config.toml
d_model = 128
n_head = 2
n_kv_head = 2
d_mlp = 512
vocab_size = 2048
positions = "alibi"
tie_embeddings = true
init_std_up = 0.056
weight_decay = 0.032
grad_clip = 0.5
final_lr_fraction = 0.1
seq_len = 1024
doc_mask = true
steps = 10518
Each number is 128 + 24 x the weight over its row's rms, rounded and kept within 0 to 255. Layers, rows and columns count from 0. Numbers have three digits each. The size before them is the row's rms in percent of the matrix's.

# v: layer 4 attention value, 128x128, rms 0.108, rows 14-63, columns 0-63
# o: layer 4 attention output (transposed), 128x128, rms 0.102, rows 14-63, columns 0-63
# q: layer 4 attention query, 128x128, rms 0.182, rows 64-113, columns 0-63
# k: layer 4 attention key, 128x128, rms 0.182, rows 64-113, columns 0-63
v14 146:168139132155124155115070107117123137135174155115132120166133111060135131145191088115147109130175136153138141137089135122147135149116101100137120131114120129110145119147124152157146129118141126
o14 154:094122121088150127121170141120113121118112106161122135110130144162119141126079136125101136119065112091119095127137124124116117106134174190104128119127107184148084143104120089100121181150106138
v15 104:127072115140114117117129145122130114127183143142149177144146078084123133120148130137162130150126125122132149085116115130120138135076137111148154076131124134120110078132124101114139138148143156
o15 115:105190139109138159152144108124132135126117098116098112123119140156106135126132106111100136128151105120084134153183131142108086106175106122106106149143122160164122171105151145100131139145089114
v16 100:138140111163134131145133131163157144107136136130167125102158092136134121121142152112118102126097110124172154143095111086116108120074152129143129101142166126132109067177123126167141123151134145
o16 112:113114148092084123143119140138110117140127140115089130142117149117116127164141130154148128096172145132108114119169115166119113124155104141102146132104101130123132168067125131104135123137095107
v17 123:108090127138115095147139134113172118118094144137125112145148131139117129146141119136146126142135089073161125108065142162136133117079148115153141138118159132139084101102112079111204129166121105
o17 134:132164127091167150137119124140109139142144090101124155112135094142136132126136155138111137135148110179095135153185134102128118138149102120099104104144102102130187143128155195150059140103108129
v18 135:116126089110132125133142177128125144136144112129105147114139095120117128128098072122119138120111087125155163089112100132119136112110138107135143073120132123147142086127117091120131131147122160
o18 140:100145170157120144102116073114139125114132123111142124139122149131125118112166170130119125146161143126078107137164141169138118126158126126129114164141096142144119156124137154089119119142131125
v19 095:136120100134131148137127136148128135110161158124160123117154088086119116110119160118134108162139113144135131123090128101112120130096165120136136083155111124100142100151118128134130130151160172
o19 113:135141154131074122171167172131121114141116138135099138126117136147102119143109106146153123105127139111118129124180110142112117116168080121123148135100125141141108151104120144092156121162091096
v20 125:153126148126127120114132113134100121105127133144093098132120150193126131123096180149114144147138166159055090126111144102136122158145170106109088145128142128119115145151129158107144131117129117
o20 133:150128095146109127163134160150139119174118147120148131116132106101137122143135098113150114096126127127210175116161121148151157099094079128169157122133150081134152097127125135144136109110154133
v21 121:108119132093120109136148170128114144154109149131078137137098168137135119140126135151140128142143132113116116129193119174123131097129135134120142135121145135123137141089123124091136140115106078
o21 142:125124122166171136111119080104160141123137070109132127134170121103148139112140142122105133129122112152123145115074148090146116135135144092147086125130121102140151111161163156180099117134159165
v22 102:106106121106118122133098157105154142141135157148131132145129136126140137119166093130145109095170154130144130138156127168134164147139118138131165140118160133131172077127142101150139125136141136
o22 132:108147149123158145087126077124114118114135080109110134133149145115144138130108147126096128152096098109109122137082138131117116124133154148125085095130098150138086184117149152121118146148095143
v23 124:172089162186118147098098053124133132115171144135165135146143134104137124143164108130127108125155149168120120165117126070142117145130105118146115117134138132117154138145109179140110122133133119
o23 140:116157105071140117148160164115102130136108136149099124114121139133107125147088120116101127108089119091143122118128105142106120115124172189095126131129132166152061139093124057115147182137106133
v24 130:155109153177131147132151075135084112099145120123147142165153108105142125127148122153112086173123127113161160160172102126138133101102116101108077117139129130114071119161129141142117126091130157
o24 140:109133091097098111148116182137141134136143158175119120113113148131078127134120094104162154107138150149100129107125123128090075141161163180135170129132154164132124123093116095115141153155115116
v25 125:153165098112128128125120170138173131146119116144101128087115101110124125137183067150122135152146106122140110122085122129132138118121155132155106088130127124122116138103109143116077120171102116
o25 132:102098161143151125113143100093102139105153106130149115154129158132143134128106177115102136104120138123134114112184133134129108123164122122122154178127127109138164105145139125125156146113169159
v26 102:122139099143123155150115105142154130149125095118160123077159160176133120104153114104118122088139115119137162125074139114116121137145130176152157136134115128154144125124144116147110122143133137
o26 106:151092167100123110111131143100099120088132185121108121160076125110133120169111123147140141142134147124109107105119134140128163129107111116059132134126140139084114160131100127130165093108083104
v27 101:157102135125135144141107115113101146145176146115106130154130104035123128134086164129108122110139111124086121132127123108134099131143119134103108091156074121134109128112100165133153131116127145
o27 119:113162103156093134150167170150147131120110145134178137095140118163097108124155102134142108160123148139142113136156113133121148122117103100159153145098139086113142093157119091097102146140131106
v28 123:148113129108118132116110115109080159131145131130162140131135128100133132113088134137135132061127153132116173096106084125117136136146127111102150142124180135140154062156133095122131140123134177
o28 130:093167136149112164117113095136134121127127117090136124122131142132114116137164114109102123171123094125116117176130137178138140114125115150147090115127076111161085170084144146112117130148094111
v29 163:146099127158128113130108147114139121112094101161125146093146119191121137088125185155111180141142160169077105102126141057112132156153135132132132114139102126134157076128129124110090127163145127
o29 161:116177160103131138129140104150112130154135150089109108158129153085135121186145057108126104120134110113190163139131110187120135106125139152124120135115153138122081192123143131140162136107133120
v30 098:123127144147140131136140128126109147133170132118108124126139125055103118152094128123129167105112102137113116127084094114127121090144117114099127088125138121117125135122102117118145125130126150
o30 113:138161113142092157139114150133135128141108146099188123119131125149113103102159125122123088148140134117122119170186117132139147151121105130177127134123110100136110107119145131118108149141154122
v31 115:119086140115132144136154119110097136111151103140094114143125143123131137142053110134127155116114138149167146154143122110127117118146121083108112110094142124141184115145102102149183136118138145
o31 120:120184129133121135125099129153135114173117149126156154112157121112127105110180138133133088140122116124107115140142109178137155147111144170145121110159091132141070152120130134106074133140144098
v32 106:109195158129135152120122111134102113127128124107117091100151135134126108139141105118132113144127134165124128153091133135126126117155175110127107121123113126094156153160128159150088131142128160
o32 130:167098118136113101160132168127113125118116182149141130134105132118118109135087117120135117086114152087159116110158108120137148140130111163141162133138131139136080116115113122121173129144146127
v33 112:175115110119123141123107121122143127094125091151172144140109139141140137094098144126111153120124133121130149129129160068129113162131090101130136119134145126178124083149140135132161130148145137
o33 125:098143146117101136121121119153138119168147147113096132123158132118128140157170116129152126140133102157128114139131115189109139103124145144117132132110124107099149174104103108104110120103124091
v34 144:152138100092137159131135148148103137129170085140136136102081152150126128104079088120080140134141132144138133146168151125126121130147086131142122074113141124153137098131127151098115129142115106
o34 149:094106159173115093093126084092178124135129133142111124155162149098141130117162171136147139122115135124119115087091110160137152113124168111136116184123126111138134140127102093129130114111160149
v35 133:077138129094132119127180128150130133138143143116080114135146150102120131147137109112174131112135120176146138093128108179119147085126132133120143158107129127107165189108124096157142127097124123
o35 131:164125113139140156146082135110110106108101119117157142130117102132134135085108125121093109123117137071099105166147153077146118165120133111152120108152108144141086082160148173137110137158133127
v36 135:117103143169123128147153098123138107117087094140138112127140133161130136142110084121103145112078111065149124154101130084150143134119103072124118177110166127163089136140129134127163125128123125
o36 134:137142098066122116090065115166112142151150163110127142122126118112135126129166164125147117127172138195103140134137125157109113131116160193128138091137127122091157152084125124137102142094151130
v37 120:115093125139125103158136147113108130126155139133158139136158113152113125100127174103087105103111095111094123140143115111130106115117110180137163127175076135150128118106136118131096128131124138
o37 127:133166158123123112110138099132139144109100171113108115126091133106117100162152100149153146146190171144124151090104123143099129138128127082103099143101160129103105152141129104127166117132089131
v38 128:098169132145128099118146161168090109139122108126101157099140138116118122116124138146137138154082141159100132060099102166109141124128140114115086094109123127108126156145112138124101135128118145
o38 133:165116115141122138162098130112128140130138140118139089152098123134128126119130099098130122102172125099164153157158144108165111118140106132152162160161129145163121102128140129130163113112171105
v39 126:087140129063128154125103111125085127154205114115164126130104153103125121110142167130126130141147130187143149115131143205109118149142133131119141118126111122099160116124144153122119122108145128
o39 132:147122125168113099164144162097163105082086155140091132131129129137113116111088076131141117094060138054120117146104106079154164122119130132157123134112154146161070143138098117131154135158111126
v40 113:151193110120131119114082165135125145150083146142128133131133117174147124113153102129114095161172128115103133125135138126129133154114134130144119100136120132121123113135146166087090132163132091
o40 131:100062148145142113109179095098143122099157084157115125126124136127135138128087158128122172117088122145138140087099127137136120098159137117108125143123144152129156123144112127134157124123111160
v41 093:098110145151143140135132123118105098118119077119097106113141095156128131127097161123116142151129132135144146132081145133117132136133159077114088133115092110137136130135124123156154128129159177
o41 123:160156099109109121174118178167122118142133201126159142125116134134107111136140079129170102120130140124137120134177112134135139130123093168151174116142158128101111140132112144102125129122146091
v42 136:095136145106133146132126140100111121151161126126085085123142141140126144123118111109098127083113142149128114143183131168128143155145122135096120178120106128123198119128137105132137127082136148
o42 133:135136118154139119103117107145141114108104134147156155132118121116144101106121139156143103148108145089138126128060140144154153126091154150165135088142136150128060159145118152118127114149131125
v43 079:136085109142137135131150128102147138110142149120114138095149110098125125146123111112104107123095105126150097125099117104111110126113136138152113101137118120116154161147107134145137126152132135
o43 085:118168141105095110158119138138101113139116135154134143135116152144107102135119164153143111113151163119111122124200109166137129128150102134134152140122113133152084124084117121069141135143114103
v44 128:151091129145118093125118125108155092111110134124143129132123106102136127119195110141156118150154134055170173122088117124124138135122155103146110152129139128137071116100120116099122122141132121
o44 130:094169101079159161135141148156096155116158107145103131111107156154106134142109102115119154116110102172057108136170156114102083116157123179112132121133151134117181135136150141153129159128124144
v45 119:145116112090120119136143139110153121139107119134072111134126134145137142137134065107113132101149085113158124108160113150127135124135100133121127170105115127168133166099145104111151132112113114
o45 126:106117136154149137081111101138148122106137115137172144112118117133134132106136184133126148164115147145090112129123169139128138120104158112149133112140128127098156088173109148115110117122147132
v46 109:156185118100130109112107172148092138121102138132095167122102115162134127123102148148106145144139159137039109107109128121124120170154153117112103117132144123142080151138135157101116141115120117
o46 120:125087121186103139126143105135162125150143112105152104123135127127137133127132138107131136137129134143189160129153143134157154085110077086170140144118116075131195063144123126125141091118159142
v47 123:170087137103135128133078117082136137138113158137121145171117117122144134147154133115109106096175127049113125152112137090156096178148097131111141170149119125155088111108134154097142127140128127
o47 133:085157107127130139103172122164134130112138113125169144077142135147120110126122137132129133166095123178122108124136121150123150104107132124158124098088137079092169105143124107112108157120112135
v48 106:096127161161118116150114138122096118109108147113103116127101108149132122142162175115148122154151126094155105157146110155125123125134178126120139162125098127095109142087128109105116135091140106
o48 111:168129089121156136146135161155150138127118130133140118104129124140127117124102099138128122111113140133100145107111146070143125128110103132156098090141142131129114117156146181160120123155152181
v49 092:116128140118137125135145124154131137117146125115105105120139125077111123142074116134147147154127106170136144131065138109119107106119126123141116086115146127116165168129093140115184136160134148
o49 103:150161134139093133166136149117119122158101137125147158119136099147111118102153135131110106103130128115108110147228090130133148138140103101151138156128103096148109081123140140118112146127143105
v50 109:154128151108129114120130156090075159127166151127111120154120104084120126149107135136093091112112153108082100120124121174137121169130108097090091132118130131109118110146131144110143133105112157
o50 110:077150102162146141116146081136147131131122075134170138099149134152135106105145150116129135155103117144166142149124130132143140110127122148178130119131108098182133121105139111101099160142136139
v51 092:103103140121140150148137149102120136131175126116100103136136118114135139127087130089092133108122125174139116155179138125119109145133118153118103092148076122111181113135125122156138129125141156
o51 108:132150126145100103137153152147158112114094157163157159112132138120110103114129124159157111144111162099113109101104105164124163123109143120152152134125160141110068146151091125085134126157114110
v52 117:112162136106120134086123141134108125146141135122191158096101098129123136106152160137119089130141150127099147134153131172129156160107175087105127130133139131127097101142154146111099134085138170
o52 117:122088125182123119152126116108144135106137117124072102157137178145130128134079099116142164132103124112140145136073148104128088109138093157161129125124147125162159147096127134133167094147118131
v53 126:156077156125133116121083103097100116139146134121062094162136126114133136138145142155173160131175171151109135128086166121137122171185159084124098148118119119124139139135117147106166131107138133
o53 135:118183082121147135170172171159123123137114147145177152090124124152107124122104088103113114124072106109167116137180111133137155105113104175154149103146133114134120116146127128117102162134133125
v54 088:120187126101142153121098140143115157124120125134132133127116131174131138119107145159085115152150172138082119128131151141134131163140134109108110142125128128138148140171159137149117131108141137
o54 091:123060148187112114110151113102138110129154126135148122139131122131154127127101138110155131132095131119212162139096133133169160115110112131123149118127132128133136109124096117095130097117123125
v55 134:093156107113135160150162081144128122129141107110184146126157142098137115123111110120081105143074078103169161137168111186132130093089069132124137117130105129140126149127143135161125120110128135
o55 137:148089134119093085108084156112130125104131161151091120138109112127108129123139135153163138121158169141084112127077122084099109167147186132104143137114155168110112121121100086126139135143104097
v56 135:103159109086142143127147126139128136120114129117160105102143124150142126128114078096098076101119107146183161152151127159135153109103137110128144138126187129151161098155142095145167129096132158
o56 137:132073143152095120113097112118133096123138123138104165135120120118126126110119189172141154135134147125074092114103146148128120145135124133119137106134085124121133147103111165102125094159082107
v57 133:148157123116142155116104127113094151126132161124163134157125101151135141120135114128072070110161151113087117156153128146152142169128126108111107152142135120128098101136151168131142128109132136
o57 137:080099125143095096110161107137144117119132105145130138107134165132115121127096148129154165155075137141148137106088126140114127104116138157164137109100138126142143125110102099094122143145096152
v58 103:121160115112112075117144163136163143112105150139168179116118142133142127116139127139128115099113143132093103114171108146118137122114106128133166166124187140139136154137151119141122135117118122
o58 130:115103150130134149080086051113126133131131073092080103150145131106157153138130159111094135131151103131135147153079157119126107128134150106126086114123099119138125122094156135143140120132125147
v59 089:097111131118136149122167120146104165107152120117149112129132168115123122122047115121073131129112119163146119150157144129125130117138100164118096075136125122113184116138101153144133119121130105
o59 097:138122139161084090131127137103135115157110124170100141144143139097121102094152159172157114113120153099126137106066087132140153152110163108137137146131126138161084137122116090135131124146131120
v60 142:115095130153128142157121108122077129123139144113119098133132154184129113116084166108109128134102136113127118169177124098129120107133123162131155165156108134127157085128125116106127131110144115
o60 140:147141126115129096111148129145165133140101151143119141120122107086126109143158111164156123114150147148126140067071111136127143137120136109106089110120141133112081166136130139163132107152111154
v61 125:111114140154136129116167107124114119089172114131169151121110146112133129134103149140107137165074140142148120169165151138120139113112144140114107100130137123093155104138107140138130119120128118
o61 130:147142119110105106155093141132114125180109138143086115149144143112129111114147117151145099089158129106139147114098102121135108153132146152150137136141129136173083166087137101150134131134150130
v62 101:125133123121149129133170169152141148116166122108107138130127118090122127126098153113112110107078131185113097126200122118112131114129121181109106116140085123112194133128120116174108122077131149
o62 105:121130144175103128138115110120111120156120132146138120160121146123139120113156121177141104144185160065168137122081145140148120153113124087141157143122112152150091134140131094091137094161146096
v63 112:138084141157119097148133130092102167129167158129104105164134133091119123138067135095142125078101123123117111123140090079133090092132092172132149127161120142120162085125098098129135131142119121
o63 120:114191131114141156101143097146139140135091101123157138100139111118134114124193147149109114153170120138117129112117120166129143140121134083117071133133096111135073154126161133127097140147107148
q64 137:125132112113161114141092125126111133139158136092139093122157114141057148133134159164138130141108099101136150174144149160102138153126092152137089117097153123176120127064066132114121120086158178
k64 099:120129101148164083095160134147071142156162134117124132116144109100128102070164130097178125168094112114125150083142140127160138132160121156119121159167131138116131147133133114125128148131145142
q65 089:101117137140125132139151123066114106094131160129122101135080156136152140116125170146115124118112139102131103154168130128146110142113142127120104094124114107129127133148123179122172072134093154
k65 100:067115134138128143136142141122124100123147097187107164116085108157118117095128137136121118166116133140147147132117136148145137133151105086109093135127066091125141095141120146135160079112180120
q66 087:162128137151123150116099151172152156151133112113164138113143100118091127152115087118122117165124112127116121109081121119134123107123093147105146126147161142130113149142123053154113187140133122
k66 089:168178120115115101131126138107140119142125170092119097117169147142115115142126108111115104097146138119122116117152121098109110143096160185140127117119164135114126150104120147100119193158100142
q67 093:123130168141100107125127155092110149106131107148146132100106109154109174130140143151145135126102120118130102173109134151106153172112088123118123113074136103178129141100101106140182090105116185
k67 103:106108156150128096155168160161117094111152098156133150087123069176143146103144112116163100154111149128152123130141144131124162155102115120116109170119113099112137102128139137124177069123178180
q68 092:104146102109154114162141157111107164144154168102139123139101124149105147137144144170130168148078111075128155120140160135135141124147125150148062064139141111153130129100095186119145130140129129
k68 093:107111106107155106151147182126096133146189155146147170107114109128088152112147099147169133174077098109151123130158104156145154128159093142111106115163124125131114106131082126119164136115139164
q69 095:135115134130118137122078114188105103143134125135102164123117130138152124112160124124120153119134181159140174095111121087118147086128126112134125085093119114152151085099117146089107139125151122
k69 081:155096105110111142179119130160131101123126116088111115166112053134125169119131130151125136116118128113134119160153116156136168118108088098149161116105129129160149143127107096132110075113118155
q70 087:121123192149094108145136160137127151095120106136154163110075121141123178146154124125171121110103133130125095132119099138112131166144115123101136132081119105152120142131101106129154085119134162
k70 104:126112160139136117158158118131117109108121093139119157114093124186160170148142122092165110156110119124145096126120112129111157173081133125115118158080111106155116142103141161112130067106149168
q71 108:132124164154132114080107115172104195148111135182101142155139119125141146106167108112162151100164125146126126064118152067130141121139149131137151128131120120139129141141121122124113138091107094
k71 092:121126155115109127120121104118087173148148130137102100156143101135127173142141130132161156064092124118135092131110134100121166119083139123163139074120149111126133138120105124139138114105059166
q72 098:101122132119124149160144093130136053070106128128135129077162133117156114123105152096116111152133133145141111170147100149114090125122127112110130183119131152108114118137136092127088097141154177
k72 080:155133122138141146104127085115132139130085106142115128135114152127201125142151146071126141111138120144122137142093127087154077129139139109139138163130137166136081156122184133134095130115131087
q73 110:104145119123150110124113100119126141156147138141102100179108143102115104076160142155097159135115138103147169104137158095165115109107132113153102125167090113106157117122129200129116136108122136
k73 100:085113127122139102121131107116105173143157146114121114124115125068087139101117139163117161128139134112137148143125156180149153098156100111171109114153110111114155137132091110147122101125106141
q74 112:119141116092126113161161144066124097085134137113134125114106135135143134161114143140135114109118115090129116201132119201126134173131131105114083115121134128131109148122126154129160080136128162
k74 102:098114113134161169150119154135163083082109090154145156095114131175125156142122131120147115158109124131149145136114134155105136152156108093106087149115111155147106117120127155105128067116215118
q75 110:134170085083142093156137153113102133130142139101143147134111120152128133185120105131140148107140103108119158168109142176124177158160144092139092087119133133134113133096107170112135121152161089
k75 109:135099103122158158157111171157147113100147124112167139127118128138104171151129113145151117153086100124140094131169107163121144138135094150101118115118156175168118115135095128103126111107140144
q76 089:123114127139109183111102125136159116130111153140143129145108141126135143072141143180095117164105173151143132081148112074129103090095095173146163122122126113117115114143129140148149149124120148
k76 080:091155146128079097152136119119113098157169154136123156113088141126119105088137133118082144138113155130138145146133148126124135102130115152126145105134110078069114109109109123151131151151118090
q77 100:125126146131104126134175142069129110079107111154128132089132120124147147141109126109149115099146114144127089186126101171108140174117125088106136156098128131119121143141135099135164059140128139
k77 101:125114151150146151142137143131164085093083078162125142108112127169181156145116141099127100125142149148141127129110138106105128157113133079109100149099106134134108124130174159125160062129162107
q78 095:167103121148108136105156108113112104113091112139104125122161147114158117121094119101123109108162124182119104121147099123122130123116128124124180169136102136093166127160153092138131118150100059
k78 096:176129157146091165088107123115147125122093117128119106164140161104162082112096157139092118120193143162107135112108126112126094130147137134121156156118111110122160115152174129149140145132123080
q79 097:130150151158125127101116121166102164152136142173112137148142100128115111112128110090108152129160129164117148110131130069113148122146161091152173147131100142103138123141128107115087139118146058
k79 101:121138151149130078107139108146098182147158164106095094160132148099179119134134138128089135067120160141106095126137113084135122117086162124149135096137146135130160154158137150120124124118054137
q80 087:126154165149095116102170117087118171114101103185126152136122112121143162119131115110161145083151104140123111152108129133120143186130138092128176151115101125115130156139140090134152083113118094
k80 098:083135207161116120120145135135124142097117108157130126125104136138179171140105135110118115085118168145134100134102150106109133139091144105109112117099118115119145135138154135103160076142109150
q81 087:103124124133146168143088083171152087108114130111158148101165128157121123141122144088114104153136131138144162138140119129122108117136152147152136153111156163161107107102122103117047136109181163
k81 081:128152113133132131080112096140126156160115148129120135147140136109170109136157125102140161113098113128109113107099107080171085102130149133113148119144145179150120158133151124114084183150099120
q82 085:124119155145133121106180136073098151118112161157136114147133127128110148111122126131126131148115076121118081141189145130138121152112126121127121120134112128122162186153110135142165096120086073
k82 093:090138158133139129086148150090119136147156123182107160118113148134137115087136113129138109134129148134142140102117144111149140142147117131120079120150082093114125125146133171132185129115146126
q83 075:127176148113091116133153141107090140101120097159111162138091115120157147125147123147143147092139159129135128161107120147112161155135115094137154113109126096144144113105127145095142086132106142
k83 101:132106133136132130186134143168115102080121089110134149123117092172129194156118125131129111104119146137151120158131104150091166145108114099138151143101124131161139099109119125104134041110166151
q84 089:113109145129114130127154126068129083078111130157108116095122151148190116135116156121123103100141163129120069166157121137127119152100144114114120130120142121140108138153152141132178066140096151
k84 101:100105127125128170148123129139156085100103071189110155117131083188124126139126130142129118135122127148141130134103128125108133132123107052124122126108096120129120087133135130143146065105194107
q85 085:142106177172128137131110133195118121138149132157122155091175113139122141120145108072149137128158133153138138113124109092138140120105135108123112118098115137132130111129114115121108130118188126
k85 092:139125111116158134134135119128125116130118131141091106136152092141139167143155134115147138091119145109139099122142130112136139126071112095176094084112150149132112190113124154112126095100114159
q86 108:138118153158094127081143121140111171142109093170112140143149088097101140091121119139127145129133122173122127107127133109101150128121096118132179149123116116127178133134122083152141123111097073
k86 112:157134176129089086100156134155091156157135140095126108127147116080177116093117132121110107099175168135118141124140148111123157148123158153128159174136141084091159135155172124149188127140095115
q87 102:124099095095120139168152144084152071105131125076152136089133146148130119163109143149131116138098101102135118177127131198125124130126106148099095125114155133140122125106130132146164114152131165
k87 105:144109091112134157138122162121187074112091120131162158097118126143114112128127120132147120188152112128141151133123144153132126143167092128085105187123124139141093117123132129134133150145191102
q88 088:108095158143129156130096116138162092111143152092150103121113170134140124110148176147110085149087145138142116121155123120140092120124102172109125115104145119143118120124129134144132128089121185
k88 086:104157130133115130120109101121129088139127116148132140120108123138131079092158146110127120164141116147126189110099161133171113135155114093133127140134082094118142142106141158153119141123193123
q89 096:127148133118113124132164130062108129095115109131131146113139121133142171147120124122171127102128086116131123197104121192114143184131116103119122134114138129140131145111135101132174074122136125
k89 101:123126152145155148141127164141154095086082106141153139112115101159167188136113136122160109124114128127144127129118143113115138155132110110101108153096129140139121130122151136107167077140177148
q90 085:127177130127095127123138127139109173134094095164117196150101093135146160125145089118157170089151141148129163129079117121104164140163132095146181129104108120127134114118129113110112122139135082
k90 091:130114165122103124169132140164123146106127136102150131147104113140160189161096118121124138076100147126139082166138108122090150130092141163108168116091161138153131113119118107100120086137081157
q91 106:129148092089123096157161137058128102099132123103124129126107138124145122167121128150122118100119124081123124200116129210117135167140136116122100119134131121137115140106134161123159091142121143
k91 095:108093133146142168154123149151169093077117087136152155098114136154097153137102125132143114153121124128140136129124136174099139145161110125076110168115119145163119094129117117108112077142205106
q92 094:120156119110122122135122151100108145140167103107147144140104139149095149111143132171117148139101126120128176164108139166128173139121092104138108071093127103145157127076103171147168123116132134
k92 104:103122134138134095142146181167117102133165140108171135085111111107114129076131116150127111173121157127151152124166149185132155129129079148104105160129120104106180116151108112130172102139177163
q93 091:115117164123104128127152132074131135103117094135154141100118125137113180122144145145161124122100099125131107174120129162114139163100083128109135135077130110151129153098111102177187072100136184
k93 085:090129173151123103091167139139124103135127109168149157088110106140166127092137115111170116183144151124147135116124159127141133143115113128091103169112121094096125129140152120149177102150163159
q94 097:144101088120124109125177140066141123128115135100128143139128146136134123166124117132133114119134113127100098142128138155156127137126145154136113135156123127129126153120139148177183135160106089
k94 105:114113144121117177121101149115169113138131122154154138129134138131070112127107100167138124196152141126114117090123152152129120123151105153090112127123110109116126097138111112146145165165138109
q95 126:132162110100150116146113137096145122112161137101151094134126139155128120157097126107134103120147085120119145175123123157137134170140171090134100126150128153095100128142141133127122122141164119
k95 102:104166106148177134108108134108151106098111149124149096124128166127133086163141155127101111166095086152115134106149123122119074129134143096113095105134123185125146138145149169111115142118144117
q96 078:112139174140100131102142114109085176110105116168126141137133104120113177106158143149158141103115115127133126155125156137104150163126092115128160119083146103168151148094111084131154090095119140
k96 098:110142190148112108125149142158079128124151119144129143122120087129175169093136135103165109094118144131141137121111150113135162148115137115118130159117132096107145127134143121124190085127153167
q97 120:141102159180101132096152126140089138130096126191090138129139126107155141099140127118127146115144164173135083086153127080124138107106116124127165129108109108137162138160136130110148118121090082
k97 086:146099167122071142147126136141110125120127091171091136148127081149141152100103136135109134076156177136145125146118135122115175131110107098165154129114112057132151108144135127143177076093136140
q98 079:154111152173137124108137131166104169128135154129144143140136116124120139151123095068142137130164088155110115098130121101149130134157155130128127104139107144111115153167111113122119153127132042
k98 072:147149142130148151103098132089128145153139144140101083170152163132121121125132134130128128109118123130121089108127115089147117141097145162131106071111146123142127153129110176097125160103062138
q99 108:133071156153118161136148138162154082119122142116142140088120158127159115148117105083119103148138147179128097101155085105142088097122135138095142126115100138104111130171141112155131135154137126
k99 102:155145131100115177123111105081179098138092104161113118134106177151134099135142131108113129147177136139131124118107131106142094128102127105129110121099100105116100165106140171147096158127131090
q100 083:157134145162114128105139161133132174128140134127167125128152091133079143160097087104147125139142085131093085139121132137135171166121119117120147112135139145134116164157117087153155147124124072
k100 083:136170135133143115109128165140120110126145162135126111121174139143124086133126120113117102110133142133119126089154132097104101170096161173125102110122158124102145146131156189083156177139113113
q101 098:146149089107135131146119119124147083115137123094137087135146151126130086140074129099084102137150129139119142157138107154136119127139159111129126165156111157077121113156151137118098144152152118
k101 095:145151107142141139101119116115154130119107144102137111142127201094137067140116153128074126134152120153096135125135112122131076115158160149103132137144121160124149126144159141125086169140136065
q102 098:107100167157129152120115118155179118113137132114169110119105148124120133116150151117116098157082134106134114113138111107136085116120123162101132132120136127143114135145121110151113132096132204
k102 084:096159138134129088090148073091119131154127140166103137106118164146145077135176117091136137159123102130130149104094127111163099135112170123113097131125106099107130169102137163132092164140137135
q103 105:137106147166113139123142137181135117123106141154128158093143123121160111160106095068129111134149143182111089096136094083137111106134160110113166150138121163110117137181155091126100150150134088
k103 108:177147132111114153135104105100158143128102124144111112151143161150154128176142129113114129081151128138116092122108110080124084127083152113159144101104153150142101152122152165120109164110094101
q104 101:113108161114112135142144126106161098094115115120159123095074166140147167133129142135160098123104105110145090163121107159113095150116108139102121134083119117137113146127129117137145085122122208
k104 085:101122168130142158111143103104151083108098070176136179100073153163162128131138134098166119180136108137153134121092141128137120152125126112101095155101094106128104148087157150134116108122169144
q105 091:122099135108139132120080119211134118163159134118124154107150097147114091137146107107110152122139134142134168119101128117118144090139127106110126119111141138151131106098121113105086164108169116
k105 083:154108075100152110149108105156169124138114140062126081134157084122119138136148121126132147086146128109128128165143119135129145124089109112157160126106172156170123181111116115123091130126090135
q106 103:130110173148114183099086097183146118135099101164122164122124138133155144073178123112130104116148164186142154078107121076127114095117121137122175139090125113138141109123139098140098130100142142
k106 098:124133155102083135126128072123121129154118120114114114165113085149171156133145128117129158107126145129130117156128144103148152105081125110151171103090136109118148168111123100164122102119089165
q107 109:120175056073154118167137124102135110131156136090124108143119135113143100144089127145117139130121121076140169156100134163135118121144141122143093132176128145095113108128143162103102147169138133
k107 092:154123075119159135153104131113134144098099167077161117122117175093102141175102128141115135122114087116116140146138089155103095107168141140119141114154149194148106122119112099115092158150128105
q108 122:147116150133118131158102140141118072114155112087163149073111145154108131161126128113118107155126155144132128173137090169119143139114108111118126124064121123147142114089104132145134103126183175
k108 085:136129111144168137119146139169153077134115101128137146118110118137154103105160115125133106194157142128145133100161133149172120140110093129107107181118116128140143169127154155137113099122216123
q109 105:125109163142143090130123163106157122101148142121156108093115129151126142176119126116134097121134105104108070155146116152141114170118140111100096127122139136153088157152121123139154104130149174
k109 102:085132123146170140135141109108161101109121093179108130098148124206105110159148119117149097159104121129134119094130123114127118155091125098131084103107117146140111139105137189105107109104157127
q110 105:135125102114114139161104166142129097127147124065158162099105136165130130184114119142126123126099131130122136138099110179108143123156108148101114092094156123160117110093106129122153141159149131
k110 109:160118092117125147175115165149159070112114132085166148124119118169112127142135112131143112172112114130132122120151101155106128147133100166078144163105148139163126113114113132111119136136172117
q111 108:133129128131093128155151149126150068089113121123138148080113142136145111161066118090099115130149151164122093167128089156110133130132135090106151144100109145097109126151148109124135113165150124
k111 098:155119124143122144148131126128180077101094106130149133118098171151172089156123135101087103129161151152127119145140118119098091137115140122106130148105118146128120118138168156124116125128152065
q112 165:127129130141096153112138130133146130157116136154109128157100131096134102091144116156105143128135151148132137072102136096169101081123124123110151117160089102067162102159160146127154160143096078
k112 086:113123126107100140182120134100155100093123118098141117128122131138088159148076139173082129103154162133142147185142146166090151123119115122158113110110115071128130110122094132139135068132118142
q113 098:134150142135145120102130114155112168137130141168116099139196080111098115116121110102133135133153098111115118139134140107117126129123143125133136159170142154115108129149127082110096143108144101
k113 096:145155127132151089115137108127107169136131159120098078139183124113148134133134142084113135030107128117116137137113136065112113139112178119179124104145167156109104157129151129109126147127096124